Part of a small language model's weights.
Training: a variant of SOAP for these matrices, 117M tokens, 3556 steps.
Each number is 128 + 32 x the weight over its row's rms, rounded and kept within 0 to 255. Layers, rows and columns count from 0. Numbers have three digits each. The size before them is the row's rms in percent of the matrix's.

# layer 5 attention query, 96x96, rms 0.262, rows 0-95, columns 32-63
077:163180129129151135190105096102125120112163124164082177194074172142185089144108100173040123194147
062:131125132108138192197164151127152101106150153148109127154165118162102176101121109070178155145095
085:110162073160105161142119098161064143126124081124122108061173118099179115097106120190137154133201
070:154092132065170129111175130088168086096146179165155187103148069116144157116157174112184141100119
067:135076109165119155163123149130084094128126086117135127133145108180118098151138141134091138067140
070:110131148106115155036140162142131079143095187105101087168140093165099128060162114130159094122114
081:098138107082125073075117119137190132132106135114169114148114127160134174121146145129096139129126
073:113097118164059137087174193124116119135152144052069127093153124116139140098167132162105122099098
075:117078089126173146149105122094140133124152139123172081115161158137128058134082129054143124123089
077:125145088127147142105092085188158149138164135112178120120121109186079116098118112055120094071159
076:167081152169177141089143134147133128106083130031157126157108121169125154145089093149083141117139
079:117128125099063068130103117163149126124101147098127137126082138132126124106123113119146088150072
075:123144126086092127124165177111129131165132081135125127154074159133150055113096145111072115106185
081:136110047090160170151116070108102097069135151120159096104113101132134144117059144084131140166098
074:129104146098049146124107107105094141138141136141194094112141140095079138125157152136147123140164
079:125207135166105145157105121145110111089108217116118154163135216115194117103136083126095078180159
077:063096144120094108128114105188123128152135134097055120155171139134104108139134114147101143128054
076:119073153092143175084137129174137144201075104126099175119067156152137117081126085134168107081057
071:094136186118144163170060117139082139148102161140051191097142130071125108129144170093088135159175
083:169060092203133151182176169150109116128171114129101128145076113111180161132140139123090101120128
076:152073113131110107138156147128125139108038169163141114147137109162120150124195151084145130161115
070:119119132186114117126106168131171160090106096130105125078216139148147105117081136133098119102110
074:170102108141122140171156119161120141105150178072092105173100070123115070047126150115150138136148
072:149181115159123184144074123156126131185124082139094137070125102133102130134156054200144164122125
072:143126175102131127114161121096106112099172099181059195154080181116135103136140165113125121148105
074:099146105106099081168173080145120115100045170143138127097130154126142098117179209121114112140134
077:151094125079100054151076180166113187163112090085142100101134091169100154097138187095119107109122
077:110149158116113163170106146126081113149108175080145127186070156155140151162198129107094147139179
073:072106079125096121075141189105113134101160079123108122188142095078192076133128102142092141111104
075:156147102115112178088132114138164105151092184137132207142159119096126087120125148128121140169203
078:136120122112099164148170141166132059120156133179124075150151146074150123091176121127124113105143
070:123094149106118123096117172142182150073119121144086155142150102168126134145138085110097129161126
148:154165113134181106144085156105106094176126125132139141071122065112111143116129078136070166152107
144:153104125139107089101133149106079121101129143089101161160105134108092146155062113158168122129164
127:178135090217060173140094157141160103133153147149118132153148139114118119129129159126177151130134
116:140122163130167124162115141121173149148162112144113124098120120136151172096115193144113137130081
134:107137132084138118125125167092081086161148084135129097194144094061098098143102107089175135172186
141:164172089194135091103185081105158130135132132062132179175120092114090049114146112105081144132176
123:103100146127096104176144098078147072144149122156097155130107101096095140133101130140121129187099
127:150139151110115129113119134108110098088158141132126126107166165191157172117197111159149113144162
153:156149095088146118122119104129190175096141139213118152162122183141114115133158124149176149141091
126:135107112181181096157120114113179116135216126114095114102183104152120163162139091113140144127156
133:150051114175087092179133122149112148137092101154148092143127185099099107085167108134164139145170
152:062158083152121177095124162133172102109162127133101183141164099138096067115141090099106111069084
136:140060130093136154156099120107144133151150052123126170072063087096123138124132153175129030098150
132:129126185141102111092145117153115189122099116177133101103104147104173106090092114154110207130087
127:105188078157095139160111064072117187136152174157140179114135141064105068183120118091114102142140
130:116157109160135132164113170148148191157141090181124153105076135140144177028165156149097125137159
132:129113197114141111154134144163157183154125165158113158151096116157167130121080178078168156129182
132:064125144143165084185169119077139091174168162157117199142171114171125148149129165154140165138133
133:150100066094187171163141137134107148092118156143105108174105142133147154104136138166185155085085
133:125067125109145139112130093113168125104130115134123147138160123140102108097146179099112123107112
147:129076087101116160125148123095090138154138118049165058157127119148124091135140149085124165132149
128:144171156130084094159108103146153131099150151188095120165108094127123139148122164059095158158128
144:131148107136107101138158174092159146146153130115119101159160115234170140097136139158091141139139
133:098136116189150079077165177083166162146163110142069133102120158143160143066136150110131104099081
152:053124138128139123087125111137137139086126124097080081092110132075108157153172105139212142144182
137:043089133146154167187173082148170083161116112160097113061112113127144099113091130100111084178123
130:155101107134192123117110158156150090075126145021123116099162143091138148135167112103115110168140
140:114168112119114060118130128117126089155069181144193083133131070165155143083179127105147125058142
126:125084154152167104154116159129080120147132093136130169129167101156132118181140104130115117154129
131:089120128082126156118126106099125088150112105169111152175142102110053076087142135102087098137163
111:096108133142050136118135097121123095090098141140107109085168109110175141111102173135106150074136
130:115112139125145175087102197104139144149074156145133153129135144116102205124077151136157106093078
082:128153112069125124116129178091143102066129150123188089154144119194072173155164100171140073102157
079:142158139138107082134142108130165143162114110125159113128070109117146119115114144156173098161108
069:088103130109132138156126206116123060111102095114127163130092138109114164159126153091116090216159
086:090150181156173149156112128096112138120159114128136133152149108158116175146091157104192113136139
085:106116168132162169133129123100158092169134151171117142114093154119112123126143114117118100110161
083:103177150165106062152099132159114177130109114056153083111139183165120095147108193145153157142186
081:132073145142154131111124155175186161124078051035161095146166086185123123149184150168170150088108
076:136123114142138085148093064135125166064135140146149140128138086071077139178154115158149077163135
069:149150086098165139142084109103095143100118129093136117102153126095100161149120151072110136136148
089:165172162054146139072158116105162165146129154082060170112079090157100131062197126172147188098122
071:138122121109140133112140162201115111095078109112127129164146133126145132113106096105086114161136
082:117160128127119116108099071075174150120131152190107126177096174143153109118068151145081127207089
074:167129128122139185122131067127147119096144121141174177104096172094169085124071110114113098143145
075:131105177107094044096145153121175175122161148142184069177183151131142106088143134124115130117134
069:114098165118130106131138146114132194136171055170096116156149069136179211124102095183131143091153
083:147133119146110081143118120176174142103147076100128110090155157124104170144131140133134131129162
083:136132145083180135128122141100114125124173133168063124152148159100112082081139140181160136163110
077:118155139122088131173154145123150144103127093112140161080142163128162154104216105128110113125170
080:160129118118116153149143101109116075104158152162091113145149171123133104104169138133091125130117
080:110185146098132115142168145132168090101138182164194198108135137174115098077082131135132108176111
082:166129191099062147125136125168112107122108118152040165169172148124080127089108135097167106142135
090:129121061163151147160124116148099126096109148147058159074090127198133105089114105105143121091138
087:124136139151110088067148113104134136151133137093129135120122132135028161159102159132095112101099
085:114148144155111102156152163093099141081090153143166134102129134127147126164211174167109139133115
089:117162053196126161166128084079114113144148071166138097110146167150126118191187093081173160084129
072:061137092142125123116154092099083095137143134155163110132141142101098126131105134183159147153145
075:129147156109193123096154147142138172097148099110079125102143166103118116154169083070128109104162
071:140155174133194070120067123195102143153183110167092219170073164141096116133140170096109133117087
079:156099167111108112100127167192133159146114158139123112098175097122116078084207103174108115115169
074:218092102136167110142210127113114128091159114140129068133106138151166108104137096152068108118150
079:127139162093129135136091148058168100207077104125117105128095133173105135136176154134142136110088
080:118182137139106134170140186175173097101055163140064174169121155071183106183128118142149073181139
# layer 5 attention key, 96x96, rms 0.248, rows 0-95, columns 32-63
076:176123119108105163119143117133187142127125161175117131131128193118112120172091093090184149113118
067:098125170155174140105137099074110095176161119186072098071068099149140150119121177148127078086169
091:134101157175118107134101146086110115143193118126159094150110103106137136181056134095107128056117
076:124079147128139116100211144079139163149166140131050112169109177069137074104135192134064107093126
080:120076134203118150154151134135081113137128158169139134120149138078107141114147096062177096119146
072:130105177104179041136158085079084102177144096128118143113158146145118151126140110118114095106116
083:093143157063127102138132125129119216161131166123084156103125123160117120136160110153121145212103
081:110134119124151174163157162148124134065125093145171134146110097103086119133138164087159153130147
077:093074161140036128117123157174074161181092190112113113146125158114185121149086129141146165096131
071:119128105144111171149085138173086116143146186139140136156119138183121092142161135164107086149141
072:083125120115123084096080163125115116188180159160139116123136081137072157157156094098150139128106
077:161131133146149109174158098091129147116076188102168103138145109103136097120131105090163084150138
084:187115122123162125078176089156120134143195174120149183161120184118116125161122149155175127080148
086:166133105181102172128126129096140136129133160155122131086095161164158135105128099183146069121172
078:095107132173181077168114120133151132133042132141137133152194108091174182187135122128113137159078
076:187159101167084154151223143118128100091099104129200124082133092129161092130143136092197126080120
087:110094157091142109126085143116102134102143140122183131130149095075077105100133108069078157136149
072:169175132136121153126151127155148109100172140143105139180124169149181136204137078127056056120164
082:115061092114172119124126108116115143130131115126091159162082108069141129080086128081121166145146
081:108126109134139150166157126109104135135062066115113164123180091091096182135115118114175134090157
074:104118086107176194102161139136199156091105110145088165131065105099135117117167138114100087108144
074:198112104098127136125114061194130145097154126119143140163021117138165136123163119129087166177130
083:134141108184138152102163141148195155088156076171124144126103169170156092116107094180136089110151
077:166118176126118136112141186128136096107108118154116103188091135153125097131084137137114137137094
087:167157153108123124130175168126117088079186133145132099143145178177136078199111089148154146127113
067:210182141137112161093112145038128111219171111145157107170085147181111119155157135171128111155132
075:106109170147125134097146166137146129125124107118072137140083090138131089065121063174054130112095
067:143139076177141127119176120104111082094189125176181115074168081094189154155117124136107149122142
070:116064154143129113148112109177131139123124150150075165107144114071113173105129134128118081145180
068:155115039144080116118178077073117194139112120122146098136114160172145087134121156196127166127178
077:081124057151182146147174119088115117147158158132114160119085113086176154047103136108132122096171
070:132158151123092000110116176097121132077098176096131151109081132072116128151127122126158177158159
139:104102104114110141075138158097085154160133128093162113101094147090082157153092094126069088181141
144:042124120106122180115107186098109156150102139100108233193092104177122138112094130215123103131136
126:097082090149138079135155132157129116099154122163155162160104126129072054132079144159179174130162
112:156138125110140144124149148065157127163112066159138119141093124097165211133137173117093166104077
132:145106148142183135087069117107181089144160171104120103193102161063081108078152107040126140141161
141:136151180187109141098168164088144123095135112173191134098124128145083072167145137141083099109217
115:151096109216110110134119196092145086141149150158179174141087099129140112107122139159151147132058
128:166158115141142136129131162175070087111112155132117082087172141116074142148146095154144112108073
150:091147148108082122144163124179106100121148143139138102150120136157140119195120098150156203148115
125:041127140197189128156145117187146145096134132115095133144132146116157088122094165164154163086181
131:091106118171100151097157138100116164135106152144130079146063048103165146137129096110135061163178
136:152155169155110128041072165105153080130116115131109162085118102178126077155140126143124113107125
131:142135154162139137143172093187182174171108105147167120076045149131120118209120097176135076108068
131:194167089129075101096125090138148181111138118081081121173134160170173060099100190113064121122106
126:072084104175158104157184047153140121144103123168072145125110175118131130088149185168112135148199
127:181184111076081158140138121120162128091118131157116098119051162160166069106102111187103164109148
132:162121208124125119121127103125171122141160071094125100137109133123151177164130203154162132144143
123:107140161146166097131094144092138160157157173149173143100060074100102127111146139171078219123127
128:139063099094141189094118148116168107142078145122166083103141139181206153086139117153117140153098
131:165119136100116205150149065148163126127103111139157123134090106102121125143150126114133127079087
131:128146110154145159150126128114152066150134151052201098171125117085163085140101162159159166160080
127:138078134204103107152139125092121125118099115122139184143132096094146125108113124152098173102088
130:119147171117181108183123143104128147116130139087114055162142147161110121133145118139128122128089
132:154120134134134123030113123143163139134192088163023133135121172184124127141136101180132144141156
146:116073110126154118107184147149190145170148094137080115129130128040100133123154147125182189157105
129:169142054142096170162137107085141099155155150136098132118097178095174173105115100118148142146059
129:096137095094179169137127115140167159133195103071106037133088166109117115109126087166142131173121
137:146147174093097126096203123167144130147096167098162140084160094114144120098148147127125165144188
129:055065143141134134136104098096111137163139152147137102167168101146135136169184057118128120128124
122:093132124145122125093169075100120143158120169124165151125121162161152091175187101097096083071100
115:126135107175167136116172096167078161164108156163096138131164089122181142145181152106167163142071
125:120109125110093082131105127127122124145103117174088157061089067154160153084131116127158118126129
086:120161148146094085140126180183130110121103151075154140128205112106137112119193086175097139148090
094:147096157110134115118099173100160114090165099149130062176134165170138121150079139213130137119115
073:107121085146135137183156124150171175152172145129144130110132148081113135112128076128187131131082
086:097113163167134171148107062132177113150092139156135185109191095116044128122119136144156125095136
093:149103108107100134112137116187158146088114112176100102169147145119190101081086138192118120091178
087:091133125141116127079132118103089098161102132137158119110114058086082116119094109053114186128065
082:089142154108147064124106138131118125098107097085143076093132093118140153137194106086098169149163
080:111084135145097107101132036144108102135121121079135082107155141132083137123165146133146101124121
078:111130152129139152137145106096179170115132140136098127121155151148153141130209112132146133184117
085:161189189081125093128180140190159114104134115118164113141113156185207097161127073159129135165152
081:121101174142125143187137160093151147113087193149072173158137101121181131020161111106074070144130
097:150188103092106195126144106101154155127171134168085122161104130187177136149144124149149109082103
082:131138115168127173101103095062187075084197161151145120131156146123159098162101135155128126087094
072:085147155185158155121102118100166140116143097124111109088024088048123107092169118106098081109191
077:100111078148122083126138115144153116111094119131189109123155091096114191150107168078113126069162
085:119115143126154150147101123143123107120123194054111195125103087131114233154154164087160125075137
090:150129041071170122044136144101107089094171118115086153152034135146125112126063125117090106151154
081:126111083125178160149138130117116140088148117140084158120171119106156145140104192128135150143086
087:128118135149178158143142096104071091117182151136139160107179144114112163063070112114100141137156
084:140151079105064115154138153095153114139177130133144126173075118168108139161122128186085113148067
088:114175119132086127105131148135115183080104128124115116115102180199090062169078213136103102147143
098:121175087150113176069177123190172143154136113091106186107135177188153082105152104182093157114117
093:181168113117138129133148141188146098108159102173162097118217117129066132142140167104152126114100
081:152157134067143122122119118132165120161125115124147132130046099115190085078142165204091175177162
083:105100127085148173123099088136080153101099115100160083145163167162131113123104199138149180132087
074:160097132115093134181111139131087096124213183209096150168128102116157131164113134114146137123116
087:134119168114107127145072144131147135066130104109138154144177151141124071128155096107114151140153
074:154127141080080173158130167173152130105142109130086128134159114132097077188134117091102200139139
081:168064142120163109166180096118112134170134140131176123097117160121094094085124089103117077119181
081:167191167128125180095127141058089073135114155101138116143122132172099123149135070140126122159124
086:151111199115089095172100085178121119108104136093171096032167123152119143135093108124159118132082
085:066153122147082145162143159102100100102134107096180125129164102132099062083103106118147051156153
# layer 5 attention value, 96x96, rms 0.22, rows 0-95, columns 32-63
102:093124086131126189133174132122080153142155138150163106173170060158132242146135144118089170162158
090:169142167132129121149153135055130138130098110139098154178185114140170148091104135170158118167098
099:171117163136140156133139168136055213110099108112141121069113160104101139084127113116162137102109
088:158097113156130134168136205152132060130135084143095110146145142113101187135111072137100145191153
091:177085193162115130154108147179147106111142070162160116126114136160169145119138134134118105155130
102:174108139204099130138135071154116081098135092063112171076121150086154086146148104109173105146161
107:145136113110157145069107201162192209190160108180151161132133134103135139178094096153122148074121
108:139122145047116134108104099099085127186172075200126141141100143118168112158177150098090175130099
101:065113092087143088084091107125149127193155136156082115140156170153125037123183135109148173090114
100:126149119173103167136157113152115192142157135144090122099147103129137134115093093138101109160120
093:110122132136132085142141116149130156116151074083134139128174149150170124076132063152148123092166
100:097149130136173155080149147161112118151040144157124114158095161096139129111108096152137120127147
096:110132159125114113058131134123112126167119132151100164155082102117120096166095147147145091155103
118:147155143150169078151136128155098096145130081092048091125170139117131144170142087136154170128132
100:147117163117115038112147162083128162171075142135179146148149131135141056135123181051102180121145
086:166137082155147118113195143094124160131179070093095117192085099124151104177168147107117119126095
100:117041125129098148112172069121104174127151105117149139105123133136144166156062094166120143122163
105:135192197128111124051162202118127175156141111157122153172169150189159077041140138078146132115089
096:137155157078135166164121164150108175117090142140064139176152152101112125110143054046162154133134
100:102123094145101113167189200151112199112158133066078099179115133165136109129176080154092126081106
094:110012074103076166066138139142129128128125103074141098144138139130153160144056140134085153109096
086:124075159145052156168128135109149126154156181190129095102168152195152095170143134106192142108147
086:112191081133146165127133114138159121141189075168105113175208108086158139167123119125136222119142
097:159169139140099107160116134129117148197135056123098147082123197140122080140193124136157104123154
087:078140170129111147131192081135150154149188172145104149106111090153159159168189105148129115146179
094:180092105136146150098125125116132124109184165078155074142110094147127158122150089148050116063140
102:135099141164159153081058133189126131120101131187149174132148135115123141118069130086123132144079
102:145148139105090130139119128177155139099052165134083152132166154114094171140137052110109142119170
107:123184122145111201114108121124138174062141145109125100117130134092119157134079124167117090083073
104:097122109110104129158096150095122140093197135076120094080124106130129195128147105079127123056157
094:079175102148109100072167086116141098112125160135106111043098128098140106159159084118167150157151
092:117130206051149145124128145084108088102101155146090130147061150105162084159173156115134128151059
111:113186104183143148183124133121137177159147169094097120132159138088155123165064139108133084153103
106:143160090153157168153079103143154126157165119095170153134148119088122071098144152164070158080131
118:104156123123182103172116162113082169178157146106138127102129132160136104180161154131117123186138
105:105109144137089112101080123107125119168118143144174122127137123198124169096182131077092096119056
117:154092145143109104137131151147164087081147148159146157092138148229103109117135174093161089147100
101:150151117100122095172154139074107165141112137115092096125123191145100134154152140094119136104123
110:151117111086153131172132128174115127144150142131131106110098161092202176087118149081179110125129
117:184154116134154161159121113162137119107061115163218141099136128116128100163130113076065171154110
111:142085103118169155162139146160169174118151123121161156154123090139054104104121144168089180205132
110:111110084141102154052109144111061154087149184127142185128117143161120168151152113151157112080184
114:125123076137141127120111178107092144091149157093140092135087173113142129131174098114105185183133
114:111119121119147194100174149142161169174116113107121183131156143140093157199078122165120130164085
125:106152081080141136131102149082097174133118171098127123117142105142181175164122141140182140146146
111:046137172136106113156134096158101082121157107093123146082109122156127112148184169153133139138171
113:126119153105179160129152111091095048182106149147108135149143131112179163149107141139113132204123
113:161138212079145111130139148096100115125185112141154113117130113052145135109114139114126156112182
114:131051082118118170170158159070065139113164110146174135160167164121137133114120153164115107131086
105:112156044108098128157111143098098148114105136096095156137153163131048135122169169153197121108138
112:101103086164147107101105162144104123094116125142158104117104097133131134159086143191099150107093
099:136140191193125086099161128114129123174104109108110100104129163082108099096104162129124116153107
104:047154137106141157173112107123126143151132165146167186189087153144162086119109110120097097138127
109:205144118109103150143102138096109120067091052133086189090108116057062114123148134161128054163208
113:122122078133074190142196102155130199176139083159116124151184085164107135158093108119115135149179
114:095182069157117104090158126150150138139168150162094167145134066143100074140193140069085130123126
119:115144138106137151124154120101132136126149140181054112060153141169140158155115077173074095099126
112:148141119140118049142089127144151106096167109125138128031194101143136139083145140111097174178134
103:102154126059065132105136149158159202111117128146141034156112140110098114139106146062092099107090
105:147095142105112147156084085121182080135117170092076087165138169147110113139146114122158166118101
104:128139062161156168109130136127122096085158144183122088120145089086106110121166151131119153109134
119:096131158150073142158130074123137112172137132162087175126111164150104128032131135097172180153145
116:168097152211128120192139107084094103100181095159129136103133160093118148112167100152099164123143
118:117118098102093125074068180114116097151190149100149117073066118097120180129140100165165059177107
096:114156153180073112165111180144134176104133123167170101117124116088106141139108155171175120116143
094:116163139131123220148156110178220090099080161105102185115114122140175189181118089114087171099077
079:106151108174129175139081070078126135137111120070129142177103128119097136143140089140168081122199
100:122124144177115200129105124138123139109119145121140120149193139101159085151184178140165149111143
082:135131140166101135086119102110163104171072077119098127105090134130196153122143159157204173140130
096:157095092095111071141106170103157149185159105117126134123092159087142105148137197139109083072102
081:099186181127109084045120142085085107080162112127104061076125131129116137133105171133125129059113
081:174070095077128100126118145140147128097146126127085147216134149160086188148150166096150125142130
081:160120167087154115080185111064095116134112146141164097080108105129122097163103069082118097159155
086:096095128125081136159156132118145140146101128140167110174181177092066088131110103095094177119192
106:125146175114151073086126125158103161119128081097126153230108104171123101141079156133116050124093
092:102131150161121077179123086126126083092136116101139067139076086146101107112113139122107087157025
090:109157134157178124132157108099127146080108109149125138111115102123118177141044169137150175143137
077:150137103143117107182073128136104112118074132076152174141114044133201129137148088144092060141146
088:105151075140161119141093115056103113095162060148169098161152091164138125215156158157188125182111
098:115139144139162163098138147108083200173092091110109115177095131166109121114173092124172110111091
093:135127138093126163169116134095144100119204061129112125102150109162128118150087131157118127098129
094:187123121141080164111144079168136110129155138115101172122170094126081123147128124053145107108209
084:115150154159151182128139150162138105121123137148158125167130151165095153051129169096116148084070
090:104112176167088164133126104089092172054159072165123100144102111162107130175117163122110160146110
080:177122130122146147153142164072180094123172089169131160094117135140107160174110103192114097141137
080:135125189128150139130195167117087117143083090139110126170171100133193171134119106050114184112122
083:145089102106105150195086202098151148134171102103113155149108175127167152175192185153150128169126
098:088095128148101140120070115121120140110173108103134144111128156069114074151117152138136110126140
092:166148095153116121130133119089101106138129086101162141160134163140106188133107181127104117160185
085:166152143152098164085070137126085064172101135117096078116168118095079159100149069138139161142139
087:180103157078090183098150158177159132154062078132126129128152152139185098136167117149097150073135
090:161085120161140176144110139107125125111175110158159067146137148082145150158140113144149160073149
088:156153153173133141117063103134124132162172057129156130129125132168109058096139166145144137158104
082:137168163111101157121113102141063118087102109117093107151115099073150118129108114100163125091090
086:139087133183150173149122108129119121154094130096065123113111157080163114094134131167162117163142
104:125120124052105059143127145141069153137168082200106056109165107111088155107073122141103162108107
# layer 5 attention output (transposed), 96x96, rms 0.191, rows 0-95, columns 32-63
105:136129125135092097157130077153155132081142149193099187147131153066151027169142106141117105167138
078:155103143151172091082137096162120174115143146086164112115126120065085122185143152094141160118099
089:139121105121118123144133120152239118086099102094146153135147104133133144130101134106108117147115
080:112180121069146133170128068122147140096115120021104144132137152111087108142143095159129097116120
088:095129166044111092086128061148129119131127178126107165121127167097083095142165196153099087158075
094:106115145116117112117066129136111165155095130119132091094196121149108166190120134127175188115156
109:099095131121146113144175101100087085090111152062110131140127127121110158016180118086158100110103
102:155170116177099074154158145129110092092164133120158107142143081137051173111057117106165058114121
077:181126113184108133134179124085098116132110128164123117127093089136118175097089099139165116112126
095:122110113092135158170151092113122139131094178093115141106143137124136098095153111188120118117187
087:128100141139162165046151135108178102056147121124079179149143103138071146187107129078153138098159
077:144086128159140163165138145103165132115150061059107145084155114133151153114080105129114134018153
102:112105085121136174132133097100136185121049102143114117106119125068199129081154151136106136151196
110:098080126082154127086082146142171121146182144096112152112138108167106119105173160141158078101130
092:171123076150127191158173047151116119150156050206122117161119107084148123093131148142145070128162
081:060080109084134114133127095124111109104072119161182101141133058100082175123178164114148161078118
086:106167141145135100097162120146113106075105107156081212169083111061123084149157094108143113133142
084:192071148148175141142101091088149182153128157176117083147107098076108180084100144118074160162181
083:131080141078131103131132136109174114124191082085121078154061151181132108152102128136105106161072
096:126144122062161157147101092139166118123098105112157184152132149114096174055156134063076165157133
080:119125171149139112177156151171038138128119157194123180137137144111186101137112129096123151144120
084:105185089141127123041139140101087131087111104088159100137122112140059116155099100127141167161103
092:163102115131156133118194106103107102115155157183171120163064160178157144119171123134144072088158
092:113100119092138076130105097121171134178112164121111119152129084122079184089185135155187119125047
085:114084078112151140123070091129094106152068134209153163150133151089177109102148157114097147177136
082:099160153125139166148091120112106128181166144170108160106115137122100189170058120135031134128171
093:097080132180168107154180114083157125140137098136123149107171100056169148179131122123146087087162
096:124149150111148119093126119092175124136206060072093152142108119143099143156146148137110159099098
085:123106176157164122177128182125133160132148104097171141150089122124128142169157080050078166157236
097:192189171048147166155120129176142090104137138144128159180147173173083112170110076159068118164128
081:145096140154130163181072156121028117175067149137170110139176111093118126136071125113157169096145
080:122131097171146096153087136150154200170105073080156105124084103106133154167047136137110111116109
122:145070168119124137201148120168089082167111114108159129060071146098119150169122085118087111201134
116:189080141061146121115126137176086146122135112128111142177123145118174147103095174068184155074153
141:117081144126071160099136133094074073183096174113140134163151109177107125121092160114070095097120
123:119105111165174149156132089081127116111138125117172126072156113120105172182160103140139148106106
136:108129107176102140069114136145095121123114137082112119110127130130144065121123088123118113084072
119:124173144129148124103151117103120073184116165099199118074146117130152157100087110116097121090118
118:108145166138075126164098110175145131128131088162123060162217209169140063153135122152160158140097
129:133053064138127208138136133154158121154147087154122155078094120123141115113155149170087165136095
127:154145142127141100084111161085107121093124142052142103124115090120138189143164119153169220158130
121:170157187105114136123103131171149141109116107171113193117128161165049159145122152114105158124074
130:121137132164135126156121155096109055138128158143151114165155141132075041115122076104089105207175
120:123137096058179100111087140158144114133127183159062156087157106173133171146100138118068118115118
134:137126136130066107119115147173113150079100121118173077156099102168169090100101116111042093102102
126:122102120073118126105183177109162091088078162124132150197106127157107099120084167123163096101147
125:119162101131100103162142141153070074162156155124139144139152166202148158119082105126094111148074
120:085153120139082097201075124114132102187142147116172106133108094163106134150144172054138162135180
129:140122093116144157120155075142061095085121121085076094129154129164111161145154141112121209151081
118:138184139101120100112126133150111128110120128135106179121128137158148175163077116140118109145097
120:144112092205103148128122108105136161088163184130139149104157140116158137156126136175165127102140
110:116112094145123160071102130092186134189130080145139136125118122066127075145155104111113114126123
115:157073146144098119140106131100063108136115149106151139100138107115112121144081088173150117133162
123:093128162107100120141111162126150163133109062118063170145048133069119163162125132115171086101158
127:112093096089097146175125143076165133118067137156096107059078130134192194130195083142135091129091
130:100059219104088095090124138134078100099107156175089145092132152122108162135138117111174111099058
137:157159126157144156071120144124118120115167130120183132126151148122107133120142156095074098136136
126:083151113125150148171138203105098154152049153093155113112121156183188121130180108076140146074111
114:169102082152112114131075107141131124122128134134169094073126137162094112103150140160155088100156
113:085107115060167095120111139125114141118149077115121082142113133149166165157097150138115141133092
115:111144138138114159109089098117212129124170120130080209142131103196151119127135139129120151108142
129:090133061109092146146152169083132072132131191181108117156084140107151122200097147147186117159150
130:143150131109083147067169137084182098131179209162087112133123113117118091133091156098123182094135
135:143116120119182124181145156088138120158133132156066152121082145138154180092076153138126162143078
079:072149147100147205134109120130124080169110099141100134098151119148105132157081076135133137105156
085:197162182094134107159131172130093136107103104109171077183089156092086116092127140134130129131125
074:127141087090082064120084096153118146187110158146166154137182168185150133143149144114076172143075
091:122162160077124099102120205155087112152145164223110103166144130165143138149090107154087108171139
072:095153128093139083104066116081123140136099158158223147142133131120072140068177148083089111154149
083:112153076175081130140168113236083098114088160138113115119191118125137134143114143164155128162154
076:100108110129160126219092129150131123077099104067078191143086117121136093158105128158109183187159
083:115130150119071108133103106131112130131114151188093141125080156111159119079171109130025117167182
070:117081180158182111136110120164181123144125061078106135110109101130098140114161090111129116126115
075:159124080167139167172172176154122113084180081138102075094157137187129178123134095178181111134079
094:089051094198104159165129065092125107141122149192082132083113099068108137077134148125119095156170
084:136149138110112188098094130175144187153103115124132146099135139151152091158110180155201097141170
081:128101153100133182127147122150145101083119139085120127122140117195072127116243144117097140106132
069:104139196146131115034168085130160164132142130179137103149148151152103076180150151169148176167140
075:130178168142135203158143150172162185134105110124090185067109100124136159147114151118119151136180
088:103132125128174084172104112120175130072136174094068155140083091112100187097166154168100070143131
087:132154164118108131135130203140099121098130100125076169097186123132133116092151084149165101073146
080:174131154078171135101128152083144086174134076044120100146088137168168120100103090129107141145067
080:049093116076124109120105093066150089140136156088111129155146128145108143163167124163145063109145
075:102153115086140165168071122145096137111125159080098108082191131114168124131139085107093174165183
071:082136110101134098150141104145107165119137110065138092180198093068131138160120180120136182150160
078:120116076160141084152150091078129151095158168124118099158112156129125139091166083168079089154130
071:119143128121061093140128101146089088153154136157124056106155173107145151139069134101118088082182
086:098093098103125077208162078137133165125084111159170102079138091156140164141177177128122128110115
081:120134112191044149131170165158092110126105132197107142133120138109174106112108168125156113131126
077:105092145103138114140152172162142164141133107121115187137086167216180130076095174176136101125105
074:155136131123187122166190068103099102156125169108189101133173146127092149095138153139150092150123
085:137162138126163104175136127149116095117132151108170116156198186171071109165059111102121149134108
089:067085160164146137135154128087132162125107129138105085099160102104120194146119212078140119149192
078:135119091120112146136082143098181091127152117085119087107114146197142132137100126153148152104154
078:120171163170080085134148103175138119108124137155198175146097144202098121174150093087118125135086
089:160070124126143214113164107095150145099105110144094138115122137106168089103129141109108113107164
# layer 5 MLP up, 384x96, rms 0.23, rows 0-13, columns 32-63
094:114145004160106131151119143109101129088142142110082159068150138175140169107119109101109139114146
097:163137149089165152134109146134129145123119172122108125112109203076177158096142151179120117141153
112:110135104138110156153142146047122115079095086163105136127092111098113138136131105155092128165108
111:132104126075195089155121083143099162118171130167110118137150198095098136095144153147132154120135
089:111185144090094115064121112162170170144142127179097162164131127119097114129134165092107174089106
093:098150063138126119118125078141168074146135136173083098129111141123104135171103057071121125151133
104:146101116094165129111142083120143100152152157136151111132107135125081126115091102122139056115106
100:122127084138141110122127123108090138119103119159124100158183172145121120133152145133237140157131
095:204156136132125087082072120140133142116104192079169132099136130139139185130053151131135110093137
096:087118103130155086070133120091112106159082104097078158116134155140115124130193119152043114140158
090:132132091092125105103112160138121121134198136106044130164166108138175171080102144152139133156120
095:078109132129144081098123110080131075157108168084163139156110124126110076128150168113191093091153
099:160115209160129127167150128101122168174122084075116133161123114142153169127137059118124084109098
102:128084125125168130101144188162161175093170176118100141188131125117109153139102145156140154087145
# layer 5 MLP down (transposed), 384x96, rms 0.205, rows 0-12, columns 32-63
111:082138126113108091142144134124138156132129172151197102133123115093113155099156103130088091132150
099:082174117142159133159115113130110133127121115149102171087128104152165121117135151129122145085229
111:162149130115116160161074105087111105101123169086176102108147133112191110148133095144185126083105
103:121144146108145140135137112163131073147129099138094181139117135143182131137146083170180149134152
084:125144120163159150118138085105101145163117071063115128088106149127207101183116107139126147164138
097:171129112138139128135076173148086125116150111095161131140102127096144109098174170111143193037097
100:104150116134092126118188178115160147071146162114132092125181131154136185137073093112168099134142
096:109133156118111137112094163073176162135115170103131131070078077187150110114114092137074152117165
095:107096088142117112113134128074213075127099120167123118115108117111092134199191125126114091169142
093:165161190113107147200080148187097078113111088113158122109167128091134160115137045097129150094163
086:113089130100108114168103102164196080114193139120091144154159158199140140141143151193145081126124
095:161115166124081185171190195091158115136127083130163094121133126119109177170106115123092114112143
098:139140112149126154159057108158085127084182166170089134146101110152077156109087133133081167173209